Part of a small language model's weights.
Size: 26 layers, width 192, 4 heads of 32, MLP 768 GELU, vocabulary 1422.
Training: a variant of SOAP for these matrices, 207M tokens, 3162 steps.
Each number is 500 + 25 x the weight over its row's rms, rounded and kept within 0 to 999. Layers, rows and columns count from 0. Numbers have three digits each. The size before them is the row's rms in percent of the matrix's.

# up: layer 6 MLP up, 768x192, rms 0.146, rows 321-389, columns 96-191
# down: layer 6 MLP down (transposed), 768x192, rms 0.0983, rows 321-389, columns 96-191
up321 088:504484520484536476483511453496490492483525457515534486492476507517448518553531509502527534540490529529471519482521490463511511506531448468514522506506509509499514520546505525529525446516499501491509479436548486498486530481446482493521553494483521493514528543499538475495520481518503462483
down321 088:492513474503485460501472528537515533511458506470500500497467461507520495432508522487513482500526485505525450493533460546472514500516480494470494533483484510443537506492491538481470513514462532486532520476468537469545528499515535488496515467523502485510516514479465483493510504538523509517
up322 100:558556488501517540496513534558456504511496524465503488456506540444512496470528475523477496506483491474466465541509489513473512524490512486479481513475537483473468514509452476543503459481495496502538502523490493566476498514487445507478474564507511508528544490468483453506514504520469466492
down322 099:533516470484524485516490526520503511489511463473587543466550527464495477487504464500487461474509499507490461536505466517530477524480516463527474476550498498498481496506499522491488534494501519469535507465528513483471457499463483515505471449519526497469494479489555526515547488502504453483
up323 107:514483511494431466504492518490500518482481498532479495541553509504519481510511512513503497515494481469487515519487539501519536463509528512532480512500512503491459477480507520512462518533505523455483504504451482543505502514486428489564509514477547491497491495501482502474511487542494523532
down323 105:512486496531482534480506474553457498488468546503501503490463502502488470501545489467503546447481493523545508465526472507503490508502507514447496524487483510500472517534507477509521583464501475520530504485492494505559472493509536509503501520464499493518521469502492506498503513464493533533
up324 096:507485452484510524524525516519510516457471499500510512513452494483513528526468443466468514498507479549486507506537486479501491488521474465504481533505520469512490522480499494478496465471469501545517480498509477508497546554526473487446528499473525484466475479517510495499519505535500468482
down324 089:505513533545522515495473496491475522525531520488501474501517483485468488472550481466492504519491507507529528507502502523510502493504520524488518449498493514480504522518489511503523528504515522421494481531521457545522487495462509463498486491498502499518493518482477488529459476462572558515
up325 104:518529541539520522513477492510518507547520510479494492476453497494494462485485452495470509481491497522512492500532469487519493531510532566494534510492509487465500527517519523554514517539507469513492510459497489476494474500444482518504493520540492520492492453525461544517512520492498502461
down325 113:543541516540502489526533521503513479495491536505491454491505506514500515535527473477537486486464524511466486465502527520524529552540493474505544456520491500533472532497474515489502554500559460514491463495483506538508517505513498532512493541499520548482486515489500585498475528525506452469
up326 098:492495461517485465481461546511513511485484534494501473518463525521527458507532497481470526498525478469517515551503510473515484443563468502541554486445490507527496498555508463494518518507507520475495489471497547479502464509528527513446494510519512499436519513512486505483479479500507514517
down326 091:514509522493540520496514494479497454528463518491502473492475501470497502494446518501544468508520463555520533524474481482518454465516496507518489474511476467532469532469499457478529512505493521481531489512555488499534499531500524451538559493502434512493529515445463508472481488514470502527
up327 092:530481545530517520504476486489506512504532509509501478491484472473468474531465521511521463546549528528498504483498524473501462516514492452462512476528519525501479494508523513488507487457525503505481459501502523519532494499486480498530500528474497526504481461548465494522504551493516483471
down327 098:479505516532525500467517507524499525507468480464491497503488467485538500461540471492484509481491475520494568489506509495471502541501453511483493545480451512531474510506501532533495511492483482501507521490516470523494507504490507493513498564508486464482522479506496501508499513505466506510
up328 091:498483483509453507513484503484504496483457501518490522520493562485497483493519505490526490534477521516528520500505522496481523522501501497510506511521478494516490517498538481479525503484467447491474451459484497497501474469544495491548503499508503490540525547521459522460530517517503487460
down328 082:518484513497539544515499459458512538543482515485480480485497470544475500495509476519482475515526514527544517476502495501515492490492525506468506495520489519461499488463489570518533514498505438516510507499497549483572540489511558498538509530481533535483481485543491524512528473543517509489
up329 106:506499533508495485561485452468562520477479466509458487463488527519509487473483532513517496492503549526485485485496518518489540486513511543492512521497482508472525477484511488484505488496481526513487475493511439519480494504496481492550525536524491542508517530509526476551529485507542470500
down329 119:492492551503494466527503486500459458524498492488508508480449491533485465479471536507514499470509514525498512456535447516517523481523483471512549513511507505523502534494504477516496478492503524464478482460500493549535500522483512474527506489523484505484501548452488544514541479520517462510
up330 093:476526534502539472513482518525527501493493537483490508498490531529528456526519504509544473502495508512472493486525523513525460539516450500455498491510554499534489483475551522471519483485456501508506538494487495505511476479507499513550499500465497536518470503531531520522524534459476484505
down330 094:490498509488526484515482463511493519494518485477502504507494491473507492542504459506442477474503478480470497518515497487495508463479568532516479494510486501494533487551500485525474537504496505491499521548541487499512491515428484513521526487482469515483533471509457499524489506508525523564
up331 093:471507470503475510545430494525478502482521521504510504512506513486485461514541452478543500506447463527513496472501506480516482486480502470493469474518513522450509539516463507515468478484537490529532490506512504500496494519500501516522510531525483513548471489534502500478526510511472458478
down331 088:523442556530512521456580475471514512510466508501464489486501471483501551473480520520497463505536535474484542501477502510470487487484513475515534498493462510495473489503535486502533510511444511522458466529493496493506519467487508467482470486495506501485499490512520523510478466494487500505
up332 092:522532468451494472498524491520545511453468503537470526488526557488515499525501472489541513510488495552500490476502469503459470531495499532529509512509468514524484491511536531495537486452479516522471576458484525463464519492524475535527479480495458506480450492523497486512496511536499497474
down332 086:505517490503498513475490521472471487490497517491526522498517474493469523415523505506495483501494534457506506457517529474527485474459496495515477473498479512495537512482496515449488495521531524520559453529512521528502467504498540510489513499496523513446550507508486543532529501494498480517
up333 114:490482519488487471522544497511472516495485472468514511506511530511515482506533521520497463488517455487453468531504497475484490486540495500489491520518484491518483503463502542526543485546494493511577558530465517500502477496527447456466484515476503500480510468474476524496504539522493507529
down333 119:497504491522500497481479533537498536512527505527495464523487526510486534459539480531477505520443439524437508503484494528474501472535460506556480517538510512446529447492453522552513512510513489546442511513528527521496507527525475468515499525494495521470492477490496492523457498467496487450
up334 102:475497502461513520493511525516517450523526494484486553483514457499485501489503467523515446515476473529506488459496512476486513498486508499472529479533496527496482531506499475539504463500485480479464468504521494534443522500486479467554512492477508499536533497488482504512542471509512504544
down334 095:476493452534514474508492497506481501495451498553518473493483491511456502513480557478488506479507514502488523553530527527481466521518511462515488532490501490491465444492471507486510504509481478484531493487495517509550501534462526500494499492497484509505515514462492530526469525468510524469
up335 095:537473516528497517539514465516478510520516487537487517492516530467498466508492496515492534471452543487498512513475518476526492491543458556536535532485534531498501453465532479508533510457488471461515497498456501489504493535490479500534461519504503480512477495522521524517483531498533528474
down335 095:543507486502529514495501503446518488428496500526511504443520506503437546505496537481515528467510438491529537516518500480467534567475527503491473536502511527493482523511492534525463534498484517507477509562499471452452528491508518461547478509503476482509527539479477517509526516495467504536
up336 100:503447484547496517487512515498470522505459470463520485499481521502511517525462479516525514494465483492480512503534528538456509476524469520497534471472459495509505493494484501512462460490472521452476460548488484489492518545548485468481501497497520482458525504459525561491530513511522467515
down336 104:460503494536497470491481513484513499511517512528489511513516509494512455476504542514465519527520480504447478482484452520477510469461472503480494490478512518449449494524518474474530514470453504489473507540520504510554492515531518524530524500429499483545489518508474488485471490517485518487
up337 110:489535525536488499506466488529486479517478528499507534486494489490527513533488497466519525493471476518523468494529471504511499494511446503515506506479501467549529505497493496528478476448494511479520525521491531499483465494500508516510471497515517468537462516503517507474482468509493514502
down337 119:446506532506485521478476484509503499529507529532518530480519463491476506521531517536548515532520475500509453480513498502461491452477486521483467467515483520453483532529517475465481532521484510471492543482519515474530502504477504501477472517494528490490468521488451504515463512498476516494
up338 097:513491516462504529553476462490497522525507545520542485546458525470452473510497461466515543526495539505507529434514475476518506513499536506495479464503516531461520525507525475465508469488527470511485489480504535475523491548496509498483486475490486478473546489489462526496520521510526468471
down338 088:484509467516492481456541492510452509490411514510470520494561469531521510490531515505509468457509468493519508527525536479486475508469525496492498513518487521523460520529512510499471549526510508503496495495479477504512476491540537522485530486486545500498484511537525531538503449516486505548
up339 111:522553501507530461508536455477502540497530496459452518502445463533488513510521504509455508493544462531507508548479490505552534514496504512508501516475514505539515518515532507512554511490465512498482491461492499460519492497452503471501506508508566496515489485511513519523474513496491502530
down339 130:495502530517486509523482497479498523505511507485473454493451451453510515512524486455476493454488519530506497530462517488525503569520510492457521524508525551508515499497539502492498500531491529487497505495462492494551508471485479511459510509531559465499524459510503503459522519538498511475
up340 094:521503499499482540476495507499503460467487510518521487472507525524490458461568503501538515475474515502524512504504496485461514490518458503467500495504516515526468532481513509519525441510458478476467538492520455535508472527503531488516482464497478518501535496508558549507451461519534502526
down340 088:478503485498485486510516505479504521513520492506474471507497516498509513515437511528514495544498479480489493538500452530527506490524518522549510505553503521495543469505496481468467572530537500493560455522494544461482522470455500500482521493543521483476478514494499453506481557521452500466
up341 091:539466503495511484484488496480487514500495454519490512518521502504462543535480545506496474504471513509493506461516516504497496556478501483478495500499456515440463552534523477523492538493484474467548502498459502483496483525524523476502474534499542512489508533516533535509543487491517484473
down341 095:511487497473548454463517476524481509487474544529481474514505474483485501476479576473498501525533507545542522504494517495476462529504502477503542495537478496529453535449505496537509539500480455497471525527502495480511523543561483506557507501528530478515527512500535534478492501539489493475
up342 094:499506534513546516493520480492486524505549514506480503448522471562525484481474514509503506515518489505477498499524504459521532515519508480474463479527551501502438522538509499495523522484472498493485472470485445523522502475475496545524492504510480485506498525505483496494496495490474512452
down342 079:470501521488492528508482531492460501545514495526522441507473488495448479533493473489513522489499491448522530486494518538489533502549531535511550490497474491475464492435506506495485525502522494462485466476468489496500531497526469515528463527489501498505509540537481498525509465530474548513
up343 104:473504512449576516557473489505510477517447504536507493533500506477493516538488465520500504463473465515478493503474487555459512482511485475474511497498480496504505502493502464519493543485515556495494523530493491495507552483475479522517552495502464491518498501495499515523513474548487518508
down343 109:504479482491510499541509518529509539516514488523505522532494499508483506504518515552503539516465517502496523514530505480513510519503495494522491474483537503460452530493488445500500532554536498533476470474494507497493516458442477527551497455479494535533499501501510550514496469526476492491
up344 098:476542526503521468499476489479466462489507540563484501481473489490513486512528495483470483536509477467497447565473506502510482550523492453468490498510531511543537496495522516530532506476479505542545490460493466519510490500514508486499486497509480499463474500486451500538510492465480533527
down344 094:480494502496508511506552467501465512503558539483496485515450526540512508522513496520539472478518514491503456508470511529485511502487485491483473463483507528467496476498511452515514493513513491552480510471509522523507477538503517516456516507482483466518475505515511543498475489489518513536
up345 104:496586534505490515480541481487507514490483519491475518528477476524520474519500549495506515441497456508477461474492464540550493492517481541483480516491547513497483503489540493522548520511472481520477537496479505514466514527516509488494497542503498492492525477509484524520501555488490535523
down345 115:495487488473494492524499482531500521483493563508544443471494547506495507501528496488478528479516525488493466504506500431461519504493520465505471508508495521469512540537528533490484491513516537496554496487478501506527467510474530506482443485513517457531470490514503511496530546549447506520
up346 105:516518493506547501509509501538474497511476490501500492501487520539496487540514492541462539435429512471490522495486539478454535521519552462504461522485515519490472458494501475499515519541502502489515474509515487508516509499470475509548517453524486456470533502481464477508559464507514490527
down346 104:485501474487483502506497511481534476469447586520508498533505491487485503520522515515490532531535472510483479487551508456489506529481501521474489481493542551468467503468469497472502500513503479504544489544458516509508493514508562502457481457474569481499480490521550510504550478494475475469
up347 097:495508490498473528449477499524485491516498478521501465516503511491500501460517502513495478492480560498509485522504506543508495487526477486500529491508524491506489491533477481514478487515491469550482520492492497508498498519507473493503438508487519503456527481534491485474482517471467432527
down347 086:489493507487518471534518485474494490494528476460492492483493496462532490551497475502455505508523469502507497493510502459490503457490493527531475502507511483506525473485503510486505500485519508467528504490529491495471511500466533524459538468521483495520446562518479496484522489512518559467
up348 097:490501542498564476502482533461551486496430480511563513488511500514502482507445484506516518508505491516481494509522511507485500496445526515488486555519477455496468507481507484479495522531474536521518441515458503478519467511508487527524475499519462559511452538479483517504487505491532516512
down348 092:525534490520499537496507497543511478533536561520499504469502498483494467485542450486498506499488489502494508452514464484531539501492495484482468468549517546482520497487527538489536494500536498534477489471514516458504513496495516485484509490522503497494496475568478524469482473513484505470
up349 082:476545482512509523468472537464477540541501499539486526524536479487505526459475470550493487469518429528486486455492483512511481510481521499467540478488545459529511562495483526479523524550500480542498516512486508487530492517494501478500513527493532500506529487467482546462496487484507493470
down349 082:481524512500534510506462555516505488489473488506507488513496508448476550480475478539465449481490457518508479475510502506535483477480524455457526493468490531547515504485480530502502523540494510542509511487520464527482496473499501439493493544492510509489524448499513499528489491502515499492
up350 102:493510518481500451499472514475490488485542483532507520491482488544506480545503465465496499510543451491483513493531550503511539484476489505493495501533545502490523521536493481490511496462490515507500518469482513500525480497523494516467480470504508512519510476489455430483457511522474391518
down350 098:540480503457526510505543546553475474481538496501490470522497549473546494467509451508499483466522551466508510492527496517487480480531460490492441503457475508496507497486496520452512521512515478528477513491506482509455495538481469516537529507532517499515519540485512510508507481533534542503
up351 097:472483504531553476492505481518474513507502489505517452509515519521513514555511520481483513521516450495528481546522527491533538496506477469520504455457520529498432481488544495535502523541531477511511488495450495497479469500492462523527480492486579494478452529517495490449509513526493471514
down351 101:456521541507490575519515488496525473498482524472536476521484508465514508481519505487480478502532514490521507494469484468470478513500484544532463549462469500479484486447460496486519482508520478454497468527512527476474511534489530455477482526521459458516521520479487512510470533486491526478
up352 105:479481453507521493513561477443530505539473487512470539496501480514496496502519525461504508476489465536511522511498510508456502505456492455537511529486472461597494479459484515494566502477528495497526520529525468484478503482503508483496497485447417532508486469495520496513502537476511472510
down352 122:483504436466500466485544482482479514490534505477524533491521520516485480480508503491486503532492463494551508522476495523479559486463506466524512497482425533555467454494507503523486468507513505504511538505514491535470501515479515488526482497506489524468528476474519511527495504482505452533
up353 090:514486527528484526529540505455522536514533471513522497516512492502497468484511572508518484524485504520489528490503491482498495550535492454506488516494498498539499521469507509484523520456434460542523461541479465472532488462446512487485467534553494495456530522499503518515501498479469475474
down353 081:495496483511526507457510482549479440495518503504516491470505484516515538489494437465510512510553497487506491519488513490514506456479504524504526494501503522477481506506516500473497478532607488463501497500519533530459512521545514494505517498509501485509483469472528507511519513516493510541
up354 105:434520522523508535490511495515513484476521506486494466438484495535513436503474436464522529539522461507472481496518483482521494479486494512515438497469499473525510466504513502481465488530446496513575535532489526470506503545476503539470520492462474526502501530503491497506482499526488484519
down354 091:546490481483512488510500476497495519512468498537482533542519512491488571488508539529539484438466514513527528508484514499474494517523483487475562464506502533471500515499518494523547509479527470485426462469493500484492497480502481441514489486532550467496501476485509481473505487478494497505
up355 100:528551513501487497453526441434498495506501555500543502494543487508513479513492483485499500532502488471479488485525483493508516479534462481489514532513493480563505496499516490507510485510429489486485476525503528516445440474510470484506492513506497512538510470474470540482460522540503533506
down355 109:524512500485491474513521496516474537481475516507537510483532473507535464470502556478479456514490479499488476475441504516517497496533467480512508480507535490490528514513504496465516481513489459512478526490418501460462497478512503509479518525523507534506505526468479522483509521520483494528
up356 088:531499427492518504495470482472480489522509508520482469509489494444480484488489475528530514513504540507498483430529512491561517502531436557499493485487477514499511517552518503511518500535471499502478526501484531508515524448538523484532472500515491519482518515499468530490480475521477461518
down356 079:504525500503491464481501476517520467481522504514525495556491490571534524499500498500521493502526433496499499569470525505478495554503530468497518525497513498457487462508481539516521498500518514515556499482508496503483477531523493490459518497493451511470499502463486442565509519503523521470
up357 100:539506460450555498505537489463502525524500492510493507522517484526531521516500473537469506510515461495465540453494505478502491491514509515501488497469495506468500519499522532513495462515467535543504478513546485562522449534482517479457535485495471479488471467512520493498519488533537524534
down357 120:513549460491493457495546457439441487521520491526467535536488490459490481483482511509471481506518482500507547508493528467494527507492459509474515516491504481502476523495469469471497499523498499517506485535499533496544543494459528498545513476483495510498517523515464493511499512509509520501
up358 100:542504474494591483469490487494532487463512476491479450460470497530512511504467466459487516517489469533511480464544519493502541466522494497474476493480533487494459524518504491474490523550500466460498493531483502431514517529480519499518498507464492505512522508497509502538474482542503484488
down358 089:467477494481476499517522519528511539485542528479504478494514526519480521476513462459511515489497484496476514484489484505499496505519520499540478479470494521516509510483538494543552529472525519502510531516514513481479504507499491443487488446513485528405505480521509499478523516499529519463
up359 100:475507502500522504497461446466467521513508480515528521496510493471510490527471472514486489529539510484446455487488480487502527487511512512545526525512518485474519453488471483540523557487472514537482540509536508511485523491492453502474503468462526509491533441510506470523476520525471521508
down359 092:514484496484456503491494534541495489473466523502517417494504492514556521465480487466518494492507492500538507516534510509487475484511501476502518479478521438528506467479492488490474507504503519460548465549503520452502503527518502500491557539510502527503502476521470535537514466520527493500
up360 101:508490525499532520524510499465474488523508504491532538487469496512506518500472501491513547479529504483478493468544501455492497498496508503511493538498458522577522504458518526473456484439456457491509481493492478523503521442478501527502523512499483515476484533493439527518545513501514484498
down360 103:523482450478540505507501509525528527506431508471472511486488508505486543473530512552513452471512475516490482510521551525492487515492496541478505502510474494523504523527501530481488546500511547476485476508499510500488490540535441484517526508509460462529509473477520529453491518513496525512
up361 095:513447501527524500445486511500507510492494507516527505527482497512518512471531498519522533538480499488544522469485517501491495493498450503498554502486502527502441487482491499516489502501496511499489530500489475452472474551485465473481509488527515494462545508495511537507500536482549456530
down361 089:491529527524547461539496482463507496508524493511451507510507488499512489500472513460488489516510534520464499480492450517495476541519498462452511525517517471527504511484496478516517522479509467500506484529525464518545487477480544537525499483516459543558507505496549517485525521498471520480
up362 098:503509492580492489463499528523493489520501517493474518469470501515526517545491438516524486498500486511474506482545500523448477466515500483502480501520492488492483466513523468529528465517498535529522451523509504536479509538483486475479471526528529516512541444527524511491486518485505496512
down362 099:515521495504476476495514471472508494519524491503526481500490498476483538472494567487488508493507539524471543522486509518504467483501461499472542450453518490507511445523509453481554489507489501472510493490553479447513517501514534516503489441489470497457538520528518482487501499511533498539
up363 094:452447471490534537532481517513474500477529545535478481487512544490495477504476511501495458480517485542455527512523487511508465548450496516483475519444506516504533533500514498504504502487496534502518516496472506511510518511508541462483503499525525505511512480465496539504496533465496484504
down363 091:542471474452539460529536497499490493489559487493496456519504481478525516522509482474484494483511480464510510521516481489520464482495541494462512503467474527464552490528499483472498504495481467491500479464502475543512519548506514443463488528522484509486483516485496464485495518530475506512
up364 113:507480524484494494505510495518495500507527528497499504542504494501496495510509504562497476485525547496486513510515478486520529534498467520516505435497461453522455505499505462536492528535483477506453480474500482506508494426534508490427517464508511554502490480489471485479469481457502485473
down364 125:494489518469508516508447478504546506536496472528543529489514492495464558504526544546507497508501538507536512514496479508474471498493538527554504529480494502507464490473448486469490478541525525486526515535486525505483487440475529514463489493544466480481476517489476490494524510485504508506
up365 103:487495502490518517478496505495448510465532482481488498497503521525547478461463522541483524515489526528456515513527515520548458507482516551507475480459489522487462465478510490488466517474474489503483547488433537550506500478467520476506525502477543522528528500525552496497488494478555487515
down365 091:496483495518470532465526495508459514492480520459504491460534515501508462518475522536506482492488536515509496491440496487472458520537491470497562468522486511516541526485510507463489535515463563480488511481512528513502506533488469467500501475530463509508486519471544504517480498456503456510
up366 103:490475518524532533500479516479519493507499493485481553499505491514479495506502541559487519454486438536519519530496520504511525547540482490502534501479494521470507493487511482461479496461515488554516506498505501492478480508471521475518520493479515499476514530518542486532524510489459439491
down366 114:494478512478530506540502528523491545502470537462501494478470528525454523475535494502524483482483456485535453483546503474515466475529501526482508484466522512477463491480523477518507472494508551456488497506501485539544497518472487508480483500503530472511474466521511522526491545521458495496
up367 099:502515468479516501504509494508481520502521504494521531531513531529462516536508534527536522499532460500511528448506490535478541473532494489489508477484511473501520514479496557483529493512456486458509499485537447547478496490517505465482506463480503481457519463431511504516472487489512520480
down367 093:498530553520455496498486469500540470486498508493478475505518430483517506491510454480470513485494535505483501520512506481536475533538504511479525538503504537539457507496504493501482512503546545521506518502473522458537518469486529512511469480514498509531510519503501496503485514487476495502
up368 103:474508549467515470523505514495460520470491485519515489523497497510468486523512471513495527491527516474514480488479524528476486549519492523466480520519523504503446483508467494483450490553452524472468519508485471486506526512483506491534473512505477497509501483495489500537506481482516469481
down368 118:470550529514537474456510430516517514512481539525499498466496526493473467468534571520501493473503501464551484517521520480484488510479492489518506487493467505509494552471468506475504516509531482510475515479446476482562489505476507486483503493524516458539503468532467524480480490490482447548
up369 103:493531502464540487510560448484470474463472460479486516474504540543508476529473503461517529537532498554462530489508503541474492487512521456488423476512483477511504538514525517468506479487511520454487458462506498488507515462505480535511530514517465515487480467486489512542479480496520519510
down369 105:508501502529480501507500535502492544493498527490524480472468513485492537448535487511491479491457492481513460532503488503552513514496503486497523493512517519500473490455516480476532524533500513509459524500490547499493511544491526507511514479456492470491485494474526493497513531463479549537
up370 109:464514456508479503498472512513506526506496484503492543484522457505510509540479522502503548508465483505494500544517463533490509532534525522495520530509521488492500506492515484542502500462512499516525492476508506519506461463487460498516518522502514484522486479456542535494502504526477519533
down370 113:484487523511496521545517538493536481516561524503477507416499517523506513547557488504507487503481494484534521485519462473520533492484472493515488527499499517478491513493487553527463512522509550507521457478486490496467528544486489505471492459505510501539489499532473502505492505473507512479
up371 108:516515514534461494468507485526458514488491488489547521523491514470482527558529464469539491487437534509481507542517503474500507513529484511541495493520516462515487515479478515489496498506498496529511501510496563473503505442491482520475516500468500502464481501485505560490506543495535516566
down371 119:519491509458490458471469517473515503524517500465565480499453485469508534527498484518521466485505492514473526502521471482500494482508494548493485540502531542471475493444493504511548492505513513500519501517483525500511506479501508514496503484480515517538503452518528513484540495483506469491
up372 086:518465519462459519536519539483508500520458514523505522499497518523478487485454514541501486523488486475522531491531531467502515541519501528501502490449513505483508490517482478514499497485502453537530462460481495518473472463484534505462479479468471496519482518485449530490561510523502516489
down372 088:505498512523511492544472507521477551482498535516520477484527525532522508485483461478509499492510507478506503529502486510515489500434526501495504474501520494504530494518498501444505500523492501528484546500503476514491536461507492509510487490468481543535475484497528514535544543514506465442
up373 104:448544531481540494551483490492502479477476477514524521466532518511495462555513490495499461486505462533494490470473466469459526503522476515491520518466487532548485486521481508505520485512543544494481487488496507474482478535519523487506509497479480525498503494487512522505482513477519494515
down373 125:562468459512508498523533481517529451540486512462500512523484476507482501499487466485453483467444535506501451487487493519514526477510539486478491555507500442480487492495479475498541493514505487464515452505439457497497525475495466501512472432519499478476483507506525507468491529512477522487
up374 102:501520436507502503490491504477520545516476490489482529510472496528506526497476540481483494531561499523483483449495495451489486519469512537521490497525497489520505478488497490467486477540455466488496480548512486505516468467500493504513548503504520488517509452474491513499513486533513491547
down374 099:516504511466492533476507510486474502463544476507499486517489474459467526496529488522496513475473511489470508496490525467542494493503487449533507511508487520470483472488471533506498526510480519471506508484464511507459534495531550433486464498514490516516481466446480479515495520526467484497
up375 098:498526501523473455485469502497470495545456492543533479532523514521515471521497504460485514551541489461482512480511505461493484535522493486462517515510471468518457499530502499506534501522467531506510501527514479512467479504518510510450526474482486500531473525509460472513455470531502487504
down375 106:488501504511493495516526513500487477501535486507491495511495522506489492509456507508479490516510488510509510479468490485491475490494463526534474512513494501495503496493484496519503503485510475513504494537507473500493479486484513511508543503539480502514500507494533488476543479481488568521
up376 109:443514467501518509513478562461506507515493511466490492458453491466552500492490520480493495535521520476491430500494517522529485492510477489495535478499522443505440504557515511513477505474438512461486493561481485517508519515504485505480455512473500529480517509530493505459521474470510504480
down376 122:497509460494528463519529484495519518566505518478523485489492497490522470491507484498540529499454499530472504516506499459500525539487505527507449521475499478489504494486513526490515504503491510515468481440521533507536467508432508535517503520508513554533533501490537501484504460525466473517
up377 099:497488484462501502474481499465429564520476509521513507515524484526524478480509511510477479488529459542463523507509513490477494481470492494508509477538544464476469521489496557475497511482500509500506468503500469500529440523518443476510540497484492499477519464454497547467507499510485509523
down377 092:459517464551561500501487459483454503505479493526450505485470490443519484481519544509491471511519490504523517516509543523478516487468477507512536507448485511497500487445471493522532479519525496487449458541492491546529516506501494511489499515482513534501485505528511520470485541482522539526
up378 107:490515505552514487494509523465532479492508479502534502509478486520530494517524510495497474467497476480505528530503541460503505485495510497514481555497472498484475520503513493455526533487462508519518497496502488528509486462503491497524527524493549462466529487492460536465531522518510517517
down378 112:493487559508448468495538486484478477484517483498534491497503478528500514481481500514478523492505515488474486507538501462530520479499531568479494476518513508521510504543504499470488480492506493517510476513496486540480543511489513498553464506587468477528491508547480467491541526517496516502
up379 110:478519490492494521468554496485517484512477479524530545515497454486464517486490479508529480507490511492484451481497498461493493508533519512493511466439485464514578540470522496523502537520529504537530518449505505499507479512513493495475537501477501522488516475557504489490511482492515500472
down379 119:551515498506508491487490489481498547536421517521508531448522481479470527492527504503535467462533533499537464508511485541530470512506471535513482496487498521520521490467521504510474511547477526503490528506525507503454460487518504524461538470491518521503495502493523549530519491513450463485
up380 101:496469496501519486534517499477516493498513486542532514455515487479472514499534529487489540463489491530523513498489506464467482510489525511497502492505522533461525549550516452518503462504475511520496490512494436526501508507485459504482497497538505510541514492429499460505509511529515488511
down380 093:544478466500517523475512483551494497501500489532502539535522510507523497469531472494533541503509485502513465536505509503507486534502486491525496492469502512459488491478456515462440455511518526507537490455463486476475473490512512543514492473482509500502504511479471563508521547529501536479
up381 110:465530476532486505497539496473490532537498482476465461501471529494496502480493501531551514505538486509514455477463482532499537495482455484516539470447570513497496507518514542536514530522452495472518506490565525524513521535514474511529468487481515509496505487507434482469487475482504478507
down381 115:535522482492471512520492481480508533516502507523500483484491482555481518461531492487516544508488492529503499523485551454558515466483525528492418524491529508485502494477481517521492530493500516508529508520515534498503486520499519489493486450487497449497497475490517468495534494510524499470
up382 099:518503518505494489509509476503530490495469547444502459454514444478506484501526493488478449465467495504508443522492497541469523481539501512508503478527470476474490498464516488486503479485491532502510521530512464512509523481445472514499492515513508522476520515526526483513507506480505510515
down382 097:505505440499503516523472469472486490466471478467512484541509541533506489501501479511505477495476516489455505436514485486520481471482497527503508520455503502479482506551496508552446520522514486470452490511507494453431497512487517451511527499461519510511493477531474512494511493543510457519
up383 096:466469480507475466496484487556432485495507494509442523484517526515483464511519479503510518530457474525504572506472496512503516528494528522495514501519542504516505503532492488527478549513498509489525517513498505521518530508538524552469497447481550509515537499462498496494518456525556452455
down383 087:538543482470517500514518495483500479508504539510530497512466475504540520506472482502502513496547502497488468450494496470515485498516496515485506504497482488508493531495512476512514479486481514518508496539498485522501471517481450458508483504492466500464462456515507532465478511495458537521
up384 096:522521507519501519484469519457512477492483466523548535478504553501528469480489459488508483582510473492520482521498488507502451496465488503480522507468487501511485490514516516519469501501447502462462534521466513493484480491478464465493507494474509498499510470442515537529491524516490504517
down384 105:491481502526489476500512515511489486501512487531540497497467477508487469508453522534496516501490481477506540500516463524521519517480526533517494498503484513472516500537486515507435512521530501502472519539477497478487510506503476548525483484533475479518470492520471485500526538506493512528
up385 099:452498471477489494486467496507502493556497489495467484531501462460466493508538523518511490494469466505507484519474542512522516494503477491483488519514571521494528488445461490543494495537506462513512517495539504490559461486526523484517518497482483507480545520512488522514491519510539485547
down385 079:510488502505533527525505482480510525462504512513517505479500533536514500505507474471486484525533499536501509497508459476491504490493487499535488475492452496491492482547551495495527509504492520509489500538474523480461548529492480533480463477517511502523494519497494475484533515495482520487
up386 098:501503452529506487480541488519549474533460477530494508510533506529515500533536500567496462519487520549497492493493504505512525532504488523502498497490510469518508512499543480494472497493542506503504503512506462512505506509489489464479521475478504519499493491512509484476455474497459447465
down386 102:538467523495522498473506493483512468472536500441517492458531518474452515501517496519468505479519457508517490506500489477510521454486502457483513451512511512509504462455497517463500502491481484490510485516442450485526529507505495548507495500544510524509499501473522439461529466516458490507
up387 097:496460511510430517517490492489501509502530540530457486484484483521495520527520460483506484493490476458516524534491494497516457487480509446483477477488518508509492504494554478496467504501524496539532468525506500479469477488466453450519505489545546529480505556496500508519510518499494533487
down387 089:470556505449537487509475473493540511532489479480490521542494466515484497506506468509494506504552551548515511430469488516508505515476432532534540523488476497484485503532475502506514494520510498438518516491533457512540488537516501528507457531499474519508509503488510505496529457503481523511
up388 086:473564503525530498536512502508487493511529545488502484517482532503522485500513469492527510561524530482482510503512480529538478526471493497522448452497510497504481504504505510508488561522480484508498494534481520498463483532496499506510512503468509494528521464497525462474502515521475434466
down388 085:470549509484537498505500539472484513517473506446514497533480540479513505528511492480470513556497522555479519490523504504503516528489502495494491488507505503524468510506507526519511519532493479505489527509506519532506487537522520481452478504454501501549557498471492464525493484463461539495
up389 100:502514526552506481496517492526430550505486460426475492485505522480460507502520497514523488495525524532536473532478505505476490523554501530519522482476505501491492541499501522455505527504504527505504517457486465530496498529465466518523500467508557461537536477504514492522473517496501447490
down389 101:474480460463465525521470430493519502537562520550500494500473497504535495470474514482464497517475481465487511481514542495489481517447485535488508504473497524503481498482474486529498495494492500513460510557517522452512472490516532440465466524529441523483522500533539452476504472492518516509